python train.py --num_hidden_layers=16 --hidden_size=96 --num_attention_heads=6 --num_key_value_heads=6 --head_dim=32 --intermediate_size=256 --vocab_size=548 --hidden_act="swiglu" --norm="rmsnorm" --norm_place="pre" --norm_eps=1e-05 --positions="rope" --rope_theta=1020.0 --rope_fraction=0.5 --qk_norm=true --attn_scale=0.297 --bias="none" --tie_word_embeddings=false --parallel_block=false --extras=["local attention windows", "gated attention", "exclusive self-attention", "value residuals", "hashed n-gram embeddings", "a smear gate", "learned residual scales", "skips across layers", "norms scaled by depth", "capped logits"] --init="normal" --init_std_qkv=0.053 --init_std_o=0.00662 --init_std_up=0.053 --init_std_down=0.00573 --init_mimetic=0.5 --optimizer="ademamix" --learning_rate=0.00127 --beta1=0.9 --weight_decay=0.14 --lr_head=0.0089 --max_grad_norm=2.0 --warmup_steps=238 --schedule="wsd" --decay_fraction=0.735 --decay_shape="linear" --final_lr_fraction=0.0 --batch_tokens=[16384, 32768, 49152] --max_seq_len=512 --doc_mask=true --train_tokens=207800000 --max_steps=6991 --dataset="wikipedia_en"
Each number is 128 + 24 x the weight over the matrix's rms, rounded and kept within 0 to 255. Layers, rows and columns count from 0. Numbers have three digits each.

# layer 10 MLP up, 256x96, rms 0.183, rows 203-251, columns 0-95
155143137134140155092120095110140121157119176135120134154154130130096158134105087107119109114123150122137111116114142108137133117120111125129121141183149120124127126176149150185137125109076087129114110118064145127111109122138133064106127172131116136109157161126170088135131118123155159137
132131148090091141135136113126112169152088146095151146151112124146095101147094117141136108087160149129130117133150116109109132089170115133140103114117127143123120113137139144131113122116161163114125154118133143105104108157158143108132127109109152113148116161119087113154199096125108137094
183072101136114135129133106102148166126145095099129146108137099127124084110108130134067120107169138147116116136128166141120114132133083129130100098139115122113140155117135136141139099118135134115106178173132143115071094130150093129095087143160107137136130094147139141143149134095068129141
074111137102116126124151152145120132123126100114110154124119113162145133102093134086119183172119137125130161132125143159124144081147130131105124087136154142180151152119136103152167155159133166169159171141126129112168119122117130169122121168146102110103141125123214165118140088126154133111
161131137143111166146138118107123130114131134149140064122182122148094110096140089146124123150135156130109110131087129081151139112136140133103108134132204152108103082132115151107117119109114172144105131123149117082173109093100104116120081153113095117132139105118099146059139136151148114143
127105088132120090153141137131110100127117138148130131112074135144127133154111179160152139129147123148084116148149147118122154111099146114114173128140163147124182121153143131160154133174133090133151154075158095146130106120105132093102142108116116157139181100127106125109074158124123133092
163168124134154162128130122112094123106135125130103150160102106156118107143156176124128134119149180159168113111079099120110094098129137081140178088137124121116150126123130115145106119093151143108085072145133131155111165136085133105106106121131097139097150154130129093120131136125111136118
140176134141126136103092167102097122118110119166073122137110145122151139106098120141141156111137130130150162080131119127088155116093173126070155095138118169126126154142106086134129101142137144143088096195119124088096125102145142152123124120099093121129102085126144128204113125107095095122
117097119139126098140131124223120082131115150151121125142109151141138142083161125139092111109140103130142150130111140154126052119127128138103119134120152093124160138092099135144071120114127146108089127100147118163117170142116135143182143118168116081104123181128137176166124146110104108152
130134097124099126123133118150148097075164142100146126119138141120149157148137076143128096071161131121152096172149119129135182097145130117189144135140130173177095148131090136133100151152129150061133069126102113154125086114113146124113134141106082109144120112123160105121159096130139117102
142125091092125119130135091121128150146093123099128108128128155130107165118117122146129135135150121105132149157138163136093102167073123091143118101111098131119122166159097169110093110134137112142092125099111112082153175106145142109175096154134142156120146156113121135127147132144111095146
108135134111159156127185132113126126108146156119125108143157067142138137134131120109104105101113105104132126124138077151133155114158136140115121108110113126172108103138120151034087157160158121177145130173142151095112098150145125161145141158138141131128159146121157163107167130102190123109
133102162123120129132134089126112135094113118097121140157130176133065102110170111076091111116154164110113102112128146109136122115155110168141128124142111106170158120111142133184118143115133148137125094136126118111107127139104136120139128147130143124128123098126130073149140121139118097070
158182112121120137135118151157152142092178128148133161179140172143124122138095162155109106139104123143122156122129148126136144128140132156173130150098125158108146112144129103112142115129088151124130109126122139143116083153150103092049142137071140123142132140139131107119052134123107137112
097106127122117129148095130173091130145133101076137109120120137120145111158138144106118103143131116112125103079148154138173170141130086129115098091158102111141129158105127114164122167100129129140127125151120152114094128157158132130120119130115093107134105142135097122166141113107101118129
154099141125132149138110124128140119116127149145111101140063151156154094138099132128097125160139122168161120136165116106167120146165086158126184181128110185107150134161101143126174115121119107122162161091127144085136128147107141142140162104101140090063154147146126126116131180109168125077
139129091103120116123074159117129141102125109145154157169127131098118136156152140122127113203133121091149125136128115098159093134066119115180117125142138157072121191118130153087140134161120141126141120149156135084145131112136130132160144144153105152144140117141106109149103142127127128166
095115199140143140130122079159099104106160131107125139159161131129158169142140117135127106150133145162159119142108141141119126169165154130132094127153124140137141124137140162140115113156080095078117144131108144162100130133121125105111129146131118144130117106152134128156153134115147147094
125158127114128162122133155145100113095091171083109129123106120128076091131120090119118093066149097103142123116109176174109141074097103142128138136096105127138096133099126144149107114077124110107139118174118087125130169097109128122173139106129106133139135133133113154095175124143136101161
107125130138091153129162134162121106133142158116138142139169131117133135155132108133148122112103137111178100148155164154124136153149137157122095146168090166138191076131166127107105147143118150124149078116120107093092155137133156175126134091178165111153096126162165120105142092124118132099
118118134104101135180120206104135137153094177090123118129135110156168111109148091140119171161125116097162105096118106100178120125114127104121148165154148141172099140141116107113124098134115113093149145115121119113144146070111151123105133086113155116156119135116107134163115136102132144107
169131131103122140156123106079105103166102103113129090128160080137124107160082192157136145168127150111171124124121149103111131097131179100150122152117148151117109101127128052118126137130117158173137156109116160112162147121143149153146101138144145130147097131100137152168159149173149078150
120137158134122144109120140139119130116084168092094141150166148135118094133154109140118137127123108148150108096076139155144178154095144147125141148136134145087102107093113134123112114126131119112108117122123114156128150102123111121098100122148151163167099077100146076111134137128138159139
101170122139114111144157074150145113121133119111137082136123105118085124115165087102090110142153096148096132141123145129102165141124115110165123142105114121143105112175161130113120134113135093155126139120126128134134082080132117133163078175124148111118145104123123170093146143142101153121
120127116122127122099179147158126099167149082117122152140155162146116114097120161159161135081164157130176156134136157134142133131169122140115105149101165140115135161155109135154164091117091152140118179155156115160088155125116102137150160104140166110128125168138110107162150143115115141130
147113118127128159143163131126146158121124136139138123094107128143099132101129168151147135156127115086156134140109133115113134106167145130074116091117145180165151128135091095118103110134132112136101106109149130110087141118141106101085119167122144106116158148164116166100100132121127157155
122146123161124166081127122119122144128153142137152135084124109161152149159122101087160138098100141134121143110128160148142178126148125097123089120131113136118115129144147108141085143111103118177131130132143109089115128128125150090149085142090126148152187150107123090141195152151145151112
123134154139083149142120113129139131142121129102124123127135115102115124115096112124131143145106143136128112152095139120140136102133119124133178111137140127109165136124176099119119094150140116138084143138153138120151120112197109114151134155113074160165135148094137158131179097148128174096
107097127131161102127151090076142145136118105135147142104170118133138169104140077127164092137133121142138150162151130124118132131118152119127112112123199150116125131112096145144114164136139123127167128091097160122125135117093136141127119157088095097112173105141142124109104139188146122137
151132172087091091103125116132141102122138109127120086146138109158085145144134157157149106193155115159130109155125128117124168151105151111122143123116137101091122136100123154150117107172107133118114121108104186075128117152167120137140143150168135099129122079108140127189140149137097173181
152157122119115181093149144137093126131137090149141151142135085130154132152164134109098178115116149140090118117100103138145127143141112124149119110108108113120123124175092148101178116133136121058090147118145167108113120135154148116159093119129177120180080115148131119120129111109125068150
154104132159102075110096168181077121177137120127101120120179132116082112083144154136152113109113118168142126152148108088166140131165088122137140129131118134119130161118112132140149124137116131114145091149129105123098133113161114156136129124089100104112135130172123175115103099158103153161
131137117156170098122120124088120183093102113117133109119149100135125130094087150109122139132100150129141099102135100140132143084077114106174148085137108126115145112100150116143131138125122139077144085105096116157147131151125136165141153123151125118103116130119129141134084138147126168186
098144129153118108135122121161136128156145118128156129153093074134137144143123125147106143139094138102138144100108129139150108123140135106138116108126140123094093120128123125067165120148123098094125116204151155123164150137146161163113104138123089105137097150189112092209108125104144168111
171162130128130138145071121149116066154136104148160164062136139151140152178126138097156127134083107143150153120115142164102119128145160101143144127112142107127122133147087149121142111104112096121118114116154129138121099143109139110138162138128098117171111159147171142171130118103090120121
120130164137160131097123141130152156136134112160092127145085130110107120114165153112131137148152137171115102143096121131153113087126082135138120150145131168121104096154172132152156121095160205111146123116128136099128135106134127168124113144133155139174119087117157146116112124117133138122
156147099163133103141144118174114138138174128139127106140090144104113152105138139138154093132150143114138094144131134094114137120094164108186090156109132101123136072097118204130123116128108121109167112154131140172136135124152112105113123127095103117133179152128121063107102098169122121149
121117119172129107078169108078086087168148174123121123133097093126114115094126123149099101107127129103136183099093133118155134129123142167132091130098118163117107120107117131134097180148188114119119105134120158152106136156142105152132141087080104145125118107128114152178092123100122120074
114131104108194179152165092138058093127127128112126115124123119176132150145113139135103140138133146148155141112168192137108093113128134134134136046102133156169148132135120118125133147129154076120098120130135112145131159152160142129132138126099136084096128159140087123136122145167132103118
143136092149131104147166117112134118089145133142125095134131128105068123132166102123119159083122130139102135097106082134175163139161126157120106146119107126127121093118066164134100155120129177117164145121129146093148092147101096148136133112098163092105112157093135140147118099134158121112
148146152079128099150150127131129127159097103149150115144146164149112155115116128117086152160089114116139140120138086118122156142143111140099136110098153140101150134152111060161107134174128165110111143112126134125103131129085104111128129116135154099207148154104103095171157172110168151141
169128094100155161130105107089151130109147167116121152154134108156132140114122156110105129155087152139098149141136114138140172113129131121180135122114115107104143103098155109100090124101162112118117128104106150140098122131132114120121187142187060087101131149131161135142152122118096087164
149154141147153132158148115135141149156105101168106115131153131129134148101100092082114167165115183109129190115103109144147144115130127121128141162100170116075135130111115133168143149067170177154160103148120130162108148141179143135099086155128123117117123136175133146164143123130117110107
108136143121096115163100138126138142102128059117125130101114108149132089125111108127119156106120138135157138148146172092144141152127149144168111137113153128101135170134144131135132127097109129128131102128136119152161133118160172134167133127130127166193151152134082119126143147151132117132
096129159123098158099169133101149098140181063111115110145095125181103113131115150128120133137125109134144143127130123136144106122113127139187130167139109095103182143094117125129116091115166150097134101138131132094111110142107133145087137129106082111135164156092085174117127094122093150101
119165152144171112145133144099080127101118155136149122131134136115103109131113158134132142107116151101165107174094127149129146143113135124122086120102151152145167156161135103101104090146137071143166110088123124120132109117144151140138141101155144157093160114121093120134135105137072121100
099136083168123131153082117143127118109110132137138138118069109107124099131080140136121133113086126127150143106138151138098125141091111138122116121152076108114137138148107136132066155139139114112157149124128160148132088169108125113120137176128103125155142108102129172114140140130114134096
141149093085118110145161152105156125118155143142147107135127077068133124124141153169155175137150142131143138154056121163105138129126148129119143139146125129133126067102154148141133101170108165132115114145128129123076146117114131137146109124164089122113146116113143152103135126117093133163
088146127133127122174089140152097105124157137116089147121149134159170147148124090088093086165096140127132136126145104157090137150140150151115106120123169158123106121110116097121144141151144146141133126101118125089132177118133138120146165094143119127110103089109092149157111108074173124135
# layer 10 MLP down (transposed), 256x96, rms 0.175, rows 203-250, columns 0-95
135128151128134129152085136109112141140130114118175096152130118150140138128147136131129103188183137096123164154171188087122104136125115120124148136143137142108151143150125123109146145103110154164137113171141151120192106112079158136104124153163157153107142137126129127141078147114133118161
148135121120130114105125116097068139160171163133206144159154153117140178122143126094105117159132135126199158112119140123118149141099138161123103118131103132104133160133129119142154110113097146123143126133152096120145121084136175139147109157103107110128154148088140118128107132188118142125
105082103118097152119139152126130094110099134131121104165123150104102104140144116109166115152127105090150119185113065144156164112120110139166123168096135143159121123151167110112151135119156135164146168126076139174114127132148142112099080135124152112127151140141132070176109104111131106142
176108081156134099081094098111114079090116126140122113102160154134090141137181107102137128110126132138129102131135137120141138137141061111123113122096106147092096100123125136148122102115138133093129082125091129151092075116142132087148097114132122158160122128114100088120159106127100092164
119177131159125118132098130126105137089099085112158190133121112116144137123102106097167121148093138156105099152113103156135130151105094095157112113125151125176137114135115096116079132151118125101110128155120085129100149082150109130143164109143120166118115166127112139192150161115147172103
110094145130128158155129150101154120134121112117106153167144150126147140132152087086124139123101110090176129138162175154091092123162130107139129106124139087144119145126130099094062111098119147129127149151156129111115178113149170159185124114119112099156112146110116128102112175095122114130
106141147122117159130148117123104186115150117118109145099087115115142120151107144114131098170082171141124128132160130143141112158108094125146141151129087109139132152141097104111124154128160155109083106136114140077154138119092132144078120151138054138082107144115176130137108173155125139121
155142144096141108122113135140139105135128119119233128135115161156127170113150133124117114134102152141118167114149133144082152131136142112135119178135122117137131140111170113152123118123125086135099153098143132105134147141096056162133143098114098169132155115129160112151124125112158081156
122128125069126115137170144129082092151088080186129103122118127094115074096134132114139098120136136125156104142149111147153121132107126113077144104122132161118116116108146115157132120090152092159093092170105132135088128165089137144119135125087122128131098111117106086113149128110122107149
153090160168125116142120104126155112108104147113176125115107134135145129172121174113156111131147111137121091114137150178118133083163113129126149107176141104133099121094128165152115092136107139141111083166180131145102150108153084059133173129114153072114166120112137122105137072154094129167
129098112107126179188148143158079107104172135100160086110137118152141112125143129138170175134119139090118127146126109145129154123127089148131169167122136126163140081152105118146142133118135150140129099127112113181112115121107129120172135112123093153114103126133146123111153117088102162146
161117148148113118162128147152129074152064122107143142130126142121141100155142103152150080103160087146122098126128108119126165156123088138141115103081131108130121111145092103129136127134165155124146134110086103159102135090093138139138108105094111141133103128170105098081101133153125154147
122143105105148128108151179112111101140139138147130137134141141110132197125118183138108090169131115120129166063117112173149151134169131163104144128104173144112151159115129123115139110110138086128116106135126109139128141098088192142145148106135124159116119155099115162153147137109139123142
164156151155103130142143151129146111127134112123099141107138126120136095176085120140114072138126173082112132123146126127157128147165137138136121128098150154121120109121168096144126124108150083148163124170104120134164084079153137071175144079134145069112098135145139125103134109138163137151
126146134148141114134112097122128151115110127087100175120136107108152112126100095158136156132108116145112110161164142107085132162125164086118142097116139146112114090099118142120144144125131134136117179114098180140145128182132114175143105158138119132126164125127096131107146143114132087153
163134123139096137126109178164144140110103097121175135115104081139118159134142146116106158123084143117110156131145172116122139123073142131147142117117197116133146150166170158105120094138159124121097157110131172110160157103162074152129144143109119088108116131133107148143115096143107197139
118104121155126135121122141069169128142149157159127135114168120152128116145115076114109133117155129118144142105143118169132143121116089142086147131148144128174136127161151127176106102131117161091115070138126081127117117105148086136144145152113124168142109108129159111109147103151115116132
137148139133142141109156123139113114169122143130127121120116128109131127097147114120094131108082144154154100141123172131128124147151114099096092138134163118138106146104144094131098104132179108139146128122142097125123127112087118110154156133151108175151138143137148087161135132085144115125
136122117131120134159105080155150125144105108145085112122096147135055138105144135134119122137126119166127119114122122151134120102153122140143148112096101079138125173123094099117144154134099158121159115157126104145122144134130140104109165119085142152114110120097123141128143136136143138143
142100135159136149102094099122155151136143069144111140121103114132162141120156099112140096107121136122152087071076124094127080143152118174131174113110123121118093106148124104122155128144117110137137172141154151172099159113145089090115131117128143104105127156142065133159150129133125090145
156095135123122147097111130099155101153182089124170134110112128142122157105135102133161134123137153162164130118140154112110126164120150102096128082135113152133140141109103116108144112088122136152121183170121130167090122190106099113111082142125136098079139128124128135138184111120154093135
130106138143139147097125141162150112125177119090086169158074125124133128104165089086113105117119114107136128095120113099159177158186116137122108124119119059148127154141162156108103087133113153070130135154145099108110145118102179095135131130123113091124108139134141136095132128108101122100
124119136144109119122136112113134165150119151132126149123105091169077091149137079149156116119122089152092109172115152163154075127089120135106140134145147117132120118145107164162142142155129098148122077116122114134161088090120079118123140159115135129134136124167135126113136107153113102152
131138105115154140088124134118127156113133153164124153141096144087180133155110092158176166175128129085129103152134112118145142111173091097135164113152147146083128124116115128130159125144128133115144121105117159147158119124118102126108168141170124127184112155155115085106111109153133096145
138144125111098100110146161118127093106106097120108118126081148148117133114100045169129117127182109137100127075123180108114112109131144121142143147078101152125106112117143166126131116134139067134097151141118120125144113151164096142173123109124150174116126130110129122126096101098181084117
102124131117067145098093178121125110143150150105133121144129142154138094140150135100113091137164150121100137121147169137133158133143096103130115123149108117114144173150148125152140094116095126140120137147166106133137109104102164165125129139101119135130092075129117145104116113070116134153
119117108103123149148120168141105111147113134160146107126097122116086121155120111135125093102160127111137134100077115102118145101098138179134136119121161153138136130136109158136101107093123138118120093105071164179104110193093160102053118145109135116132116139150112125135170156149147106124
137140116161102132126112143089111130148141111089110109133156156119128157116131138116137107132156155147123148122153128129140123127139128170142165139108110136109116128067125122136174120079140103130094193126120115095093120072093083162096153122156169125139124125143166130140140113129177076157
139153130141094131135093210122111111109107155108119066144118109152131100160153146163133153134140140157116142137162135149123115118158132117118113142124106124088149125155162103129115102133105145135092131137142128145124129139160150111122133100129147139116127171113139135179104108129079129117
120142168173138129165090117131136126137130130147145103116087119132110060122155126112140095089146168108122114083129129181112161145129120089148135115103173170119140124174128174118109133132074110141112100131137100073138155132134118124098153102089115079117152123145168119098119112128161141121
160185124114153100134118091091165155112117167136081136110101105133146103126160132133146145122127157144114150122102143102147109111117169120111143172153100091094155193120129098145118096134148139142097132152109150144109125104159120148126115124108138120121136133169094146151104114158169072099
185149137160121156119130145110107130161142095094160137128160125115128131132120102131122101110126132109128093170134156076133054124150143133086171141144120161163106108163100146101169164093118152128118110128094101129129159150178165134083117142149102105108135160178140136131184115110144136139
085116168104136090153134147106104139136139101111089089146126200132068097084122095138167148112110157152160123126123132138088130157125133146143142099109180143149135123137129121129134136103085127169149140126113124122157134124095114108092145148145108140138140102135140135137105139158103120083
106109112091154129123141156141122114155129130110084134125086125153122164098107147138104165164127143130106176116099146140203104112115086115169121085105125122108095147097106125142132117163164148141183174138123140143148152103096096120140155102106136110119154166148132147163117142113132135133
139085107149113142095156132126086132159167144128117113121140134120140129124144098137145129129133095105165155131117118117144084133136127149151141120124080145073106086147095099138114093163180079115136108165189156127086144094107130146133096080123066127140106155131121125162124122097148114111
119131099133102135114158129071139119154141156175116114201138126093146151098129148093143128132115109126160128156111145154120142158115133142130117159147146127160096110096131053117132087139142105115124125125162129142146118092137132142125123084107142124153107143126134143144139128128136097144
080151119140088121136140101097103152143115120122136098134116068130112122145129132101118106129131147118067064165148065118175138098157151135128126145109163143162100150116149122112124119115145114127116119119114114154141138100105141183142096150116116108146113080143086146129099146081085119163
109097158099138130139132145144136150081126110102125119102143153120185114105138137131136144099116174141149105152121161099140173134142133104132133126146152144170118151095080124053107119143118123109129122140143160091125146110115180108145169151160128092129135165125117088117171153142127160133
137137148160138137174123126172076148166140105097167109133132162124129113089148106146152166154141143163128137099085158121100109105151132153115179138135167115131125124130134123154113118102179144157091145137125091160155122102130087096134154094136123132108100157109115138075134114134147088105
091134143109126122119124125148110139157127117156133149198136143066081092147153111121092139113099063133124124104088140111130151145140131116136126139164112114119133107154148103140173142126128105130123121088114124129094098138147126106094084162132145139111114143140135163152106120116116112120
151124157150108146119117156112133081127134142114122170100134116107094126171122111117111065141137118132159155082099106131138170120092120111110149141130112120164123096134086131127160112128154127105155114150140094109115137119133160152160147149119117105107119119146095155148143155118081150145
126134137141096157083133134142149166150147129135156158128147173134157148102119122102139139128119113130133134101127157138123167129170130151143126090108080182172097096124094114183076105109161184150111125107144093123120109091121145162117123124095122109115104122108160139128139145085138122134
105075155121096103121154102111118114101137108134112149140081180137129092094115115142133099097149119096136119135148117122164136123109153095048135162106128122175105116119137099139143175123094101132155112123110122131197123131079137094172181082107105143112135117106120129149148149125143144109
166156123139200128136163140110149095146122161139107117117127109119140123098103156125158140134116106084137080131096140155144108120134126106122128142141104101144088093100118152113136105139180085159159106116122142135102139121114141137123102117140161130133126100102147122141115127066095162156
142143127115096173161174106119138149155092172119180089121142130105078120180098083142127124126143111099121118103148130119098137100095108109147155092105118147137146129131114091157132122137107095082141112146141103140138174162128078112084111093131117075107135113129129137099087106150113097145
173110131153149124134121139141131112124125135158090109163143119134135133088077173122125114141157140144132132141068135158127199093112113153104107158149134156132134125097116119166125099125123137139118134133112141126154164138132097098111107154120095141125103165191124147121105136181101128113
156183130134117140144135111104109116142126122110142172091159158111102091135127162136119132110155107132122124146174113150154160125104123163125101118146153172142097163119120086164153111113116126158128117147146099114112118099122101123106122141083134109130075162112111112139160128128111135110
166115113100151135157137183101137129156129110144104137126124162141137134138171098155136090100104144135161154129179102127109114153119162137180114106122056108152143147151127142159085147097122153123154134115124115108103098157150151114157137115101136113111143125170136120157140116173137106126
# layer 10 MLP gate, 256x96, rms 0.197, rows 204-251, columns 0-95
128103134139134131140109126083142144127167136079111116164127130130112153146135130114161115122140096119134143125164154110073131133102183158083093095099130157150135135152122133147129105119108116127153112142137096139139139109131134160130111150138103100104170160102103120087122134107108143113
125138120089143102154114100141183157117109157139131122110098142125136132134067106124145136157140096158146121115166131136099115154124129146132107141145121091114115107095109163117081076114079144170157137146181150113112120126082098098136135158097130090140168140126137108154116075153142130109
092108113075146133171113160131132117169132137116143151120119109153143137163125138115154141097079134109147133087118119138121075113104144174139126149145092153127160182128123133096088144082144164161119114128139121105119137164139098126166196117109103088099132166111157130115142109093116133148
140132104103079167148082122142179144126115139139126115102091103118148172153134111106149132147075138124120106135100153135071143113145101138137128133118093116121115114095147158107087165155122132169178087124124119127103080114140156104113117152132136149138127168129139119110113091119081125135
176133097103122121139095087141100076127095101128117107113133118143145139140154134127134098155112158108114114132180130136103131127127101113141116095120139099132120124137133122089131135174065143126154128147095109156102135139084128137100094131131112163161093076140119141156150159138140135130
105129108148095163157090107129190148094109115098118098099167115133144161169144106088126130082124091127127154096058148137151143125159161112100151060144141130130110158104114097139130112129151082164128155134149150132126170116143111086142087107117121120112122185136147132103136138133086148114
118143135152115149103140148125134149118121147119160133176120129108144116139121132123129123096146109151126155139073123096102120127135138118135138063161071122120138085154151123093117138121103141147108060192142137116117130158124094150138129176123130126100127148137131128149117125129128099093
099140126092125064113113111108114125149144115141115103132120077079144106149146122140117129160108129156184139181118136125114165101132129147154109154141187123141142081138136174085111119196119108095192101157128105131087121150132100135113143147128155133152095141116139150140104147113175097077
093079099108112097137155110136121149136135095119124137133145104123169125121102140133152145129139126148116061113125145129103125100115096112107117153156130170107142131123149120120137060095106052170144135140156147154124167154129124113109137098082114148153081137123084147106110125114092149115
116146107171144109099111130113156132121100120118111164161154113104116125130116109137147096121110117136128123108131101139121122170127125071125111175121094109111167183138116150064137131131112127107111123119128190138150130140131122109162132122146104121159139168174133109134093115123112129138
098139149139121128120148051116096147137108129129116167115098138118148148144118131125163127078124149068129147121163162131140128105117121179107144092102105121148175152154101138104103154108081076129184101144152083144155139138160145138131120135155151172133141157108103145100141098129174196145
123149148083130119146112123138170167108122163118097154156171154115119149133128113118088134137157138115123129166143113115124119159151182103130132136106174100129168142134144126169143095118117147113126124132097078137113142082134121152146102167111124106123130143124148117117130117123107160131
081159112120102137123128127123112149134170131125130099159145145093134119115134125108065199096112155112098097158133145142164107150151129137180148107115133113168155118111106130095126139091127119180140118124136114127114150119125119092143128160119145192160126135139120109108160181103142123110
130138155140137136134133181111085121142074098128154132152153111118122110137105120105100139099104126097144102150127101076142123122105139122098109116147093097129112152137115128105131104101151122128139133122130148126173138105161101108129149111137090111148141103100141117143118151143150109132
150105143134071108163169145102113139120128125130143129116121149111155109160103124137098159115125148109150112107163141139108071112128105103164075123102140132121133053135143168138152145116129103144161135155145129186157120094166084122164131133128125125118147107138132107129129129139143134149
155106158115101129098103118159127111126109124124154104135114144131134128133158109135131146131158158146107129185118146108111137107120164116150160116098100109111130085120147141104116124102107094145139160101112160132130102129102117112132126096185130164147068149182084123138154148132112136105
156115155147161125154125154112139121138098116094159089126145105153132143114119124117141088135152103117175193125111124128134103146148154098146106131141118132144115160149110184104097097120113132107110129140100130160090151136128124105114124122145175133158128120143137123166171117116146163120
097093114138107117124103077091137135176161158135175068177130156140134115123114132095126144117141097100081133153127130079132064163122188122106123095158151135155109125164152158128147097086144155131113088136143121132163115135169107104146053210107116125148112141165099134122109116144111113125
084086156175135119168146124097131101137139089144146115125118133151111138122129140100077148142162125139094114109108117134139087130122138072125142122142093123085110138115138135161116106129104153166129146139134168162146080151109129086120136132166113122126144146115114155172152110136175123142
117123142107143143101151131147094175130131177101132116123109114142117137148158122129105131141143101136125080094104133162149109097141099131142148101133108160097108122134142154108126126109146119116157079136129162166094168189141100113156089114112109102142129128139129126161112102111153163123
133129107123117127141143100143115127173132161148153113146146150101155144125059166132150131129105126186153127135139145125125145117097151123118105141136141176139121102100142108132097214137182157130079112124145150144093063146163105145169145142100111098145109115110104105144136140163115104133
131117138162152160176120122140120120168157147136111172150140083100130128118117152123133114132151115118099156164131148137124114059091166080148116134142116105123117167140130156113137116130160142129109139108140129139161140152130148122139112143112108104135124160123117119120156117130144162140
142108099095116103126149138092169142105100112230184134155168121116148113187142158118140156172157091102149127092133076115154157140138099064143114085159134104115138117110094166108134128147116143107118140126137140171124138144140060164154119152156113180139115151165086078137123113136113111118
145129153160122113149136160123179156116122105121129126126155140102110088109092123079106137077090112130073133120081081123129115171196142137112137127108092124143107130171093096142132151096107118139168141096122161140146102135145100112154114162131109157103152134133154106131148157133135108141
117173147104128108163161155163101140132124103139118125112101111129119089153156129122106103133128146101107122092105126146149118153121156160107168141143121116152183099137169107101102097159121105126099115118137165130109140147105099134120138120106160111163090133112180174095113146109132149101
136120141096076093144156138096133133135101148126126126130133157129122092123125141121121127155089116072120141172126139174098114105108123112149141098149141135167166115146095131109155129147106157109141116159161054149076092132155123175112118127154102119160100155139164141146128107144127129088
182119082140116139134126115138131147129140075122125115135096141109114145150145114122184078178123168152128142124106116129153096130110090084138153154154140113141124186125120120124122075133115119125118132097123145100160141115120135157139130094119138134165112146126111120126162108131105149143
116170165124141110112144195124083077107119150102116115135143083140135121149139133162121165137165137160143118125140116159084085123089104149105149142129135111115099144142179134115110121124151124136145088165105136116172103149118106109200163173153126139152134126121158134137129112092111156116
124159127153090096181102142114104133196109116110129139107159133143144113113132175153149122090170136083156124092137161098131147177118117128159102131101139129137138139174100178118127112132150120126124126095191160123164121151165099183142170151103123117090113117137145144128132123093159088119
132148122116152114144114141127102063116134119156087149123113117094103108145119137085090156111139170163100148118131120074125126150142164137154140128120116133165172108146116098123149148072129129145131124129133088104125091147126107137164125126091161086135117123183136135104178113156088115138
162120120104090115140098137133125125120122123123107071151130164116122107123117119102144142138113096129153132115152154075104091143142126170099164124121078131124105101131120177141138120091149114112115142144101141109110124150138092095154129143137137067095075107138111111179139174151114111087
121142136130111126153123152111138121128106140125123128150142140116124117141142132132106158096136073107128099123115134108119166143139154152115117105112128137109099133142174125058140119113114109111139073157126141097084114137133127093115091181102136151113103116125116141098176154082109168165
119119162104117145157133146098164146151088142135130161124168133078137134108150132091112130140183150070130109167129139113112139162129163087127100163109125127138087153126131175149125156127143068138125093097144153120102139136118138090149136107105163133163165158086127138131118094129132129095
120179119135108120110149166142174161141115107112144150159120169120132139128110156150136148129159111115110095164131143125123098148091134158082089171143123150160154121142166159104107180143103129154124112118116129112157176133139130075121112135160113172186133163139109160102130150140149109115
162074158142117147145155117118126120104176144094126122159137151100145090180149159121140103099139102133108156170122129100141124079086135142146108086098108098138128100158127096146113118128124111122129153141158148165182120117169139129139157120133128141120132103099143108130132130109144146137
150177078163112155108182085106126115107118107128110135177159183119086100123109090118094115113160099125152125097129087161167133145135083106127072119140146160118075092088114111139136116115086103115139121128107093157153130179153089124145125137087144143166150112163107113090133102163167105127
166112139145108109112137109132079105160106115113131165157109087159140116125159117125096139134137160127156148077101160109135110127116209136127137137072118162141079156178127143153104156123131054149115105138130126137122147115145116138161104143157102138108173131123142142154117141142079173087
126163140129114165115141134116135169132153128121122149151064132107136136166113138074093121129135132104139126148104105132137082121135093159150136113064076109137105142144177144096095142124095109135179129137091149115085109125136136156142169162135116144079150115106103137137132110146106137149
125125141124102124135122111137146120180140135090130148128173108115164116165112155111156119123136138139080142141106138142118132133136131121101105066106142101102118127149144119094128137138095091129129102125152132138110148163132157087131136143140135151144129144118102113138094132120113114120
126116118152110131144176123117139112113168136108126124129125138139183143169114133106156172129194142159119145155115173149143081118115105138117111102159089136089126145074150138139146157128093119123114073161119134142124138131144132150124128116115157153113078128133182125121180110130116149134
161134133150134111135109107125127141132103127082101082152117137145121111146073091155085134128148120134098153152119168115147148091126142090148135054160120139111136123125151162111124137120118118093106113100154139155110136140133109148176165155107118102112093114106094129139157135105124134122
132108160148145140157155126089147126090125105128098124154129153136091147137130124148153144092170103154137129191141136130110104115151120145152131119088141120150108107096149160107113157113154092143116113136151103175121104103199132110152136172139093152163092134160122165122167127161141130149
118063135123080142144137167107090154120143149153125148139133141187182185164120102077142077119118171159130115125115146141083143112129145159161087119146120111124127147138152131164156150104071166163122131134150131094162106150143134136124124122088091125134152134135140171113163096138138087147
144187134124132120119164087109130168151140115143105097118148104096150138137131172143128133158102154117139122153091105150160105120146127150135129133110116187143098152117135161144159117089139122118118120106143122139106113137099118111195135091121191104130072138109121146150141105153136102125
122112066177186142132114117137117181174145113131094088144193142123120108144096109128136079105106143144133135120102115105156140107146104103111133137134106175124114114154112155145123113086097128174148131138186160138118139153146130100130130140110110151106103151091151139102123143147126140092
107096130125136120114090143134151123148096104127122167159095133127143127116129106126080139087138101099126088087114110127096128154137107163072149124114102114149142128131169134136109137109126137148121165115127161160109114166150110131161087185152076134151166072120107126114094124120096144114
143096124150121121125123112168133157109089084122168156134130115148151102139142110118125125137129155116147118120120104137119133149117150134104112142141115145122100113121166129104145141093102134142141137094156181197098119177171135113150157115161126142084172114168096141106138135112125105123
150107157152146179160129110148139097095109138143102106138174125134076137172139114141109141168162153114173178152166100128151115132087135100120124165160108159098105127123124093125152142129116145123094090145099104103128078151107112120166150080108111171158116148127133107169171170119076099126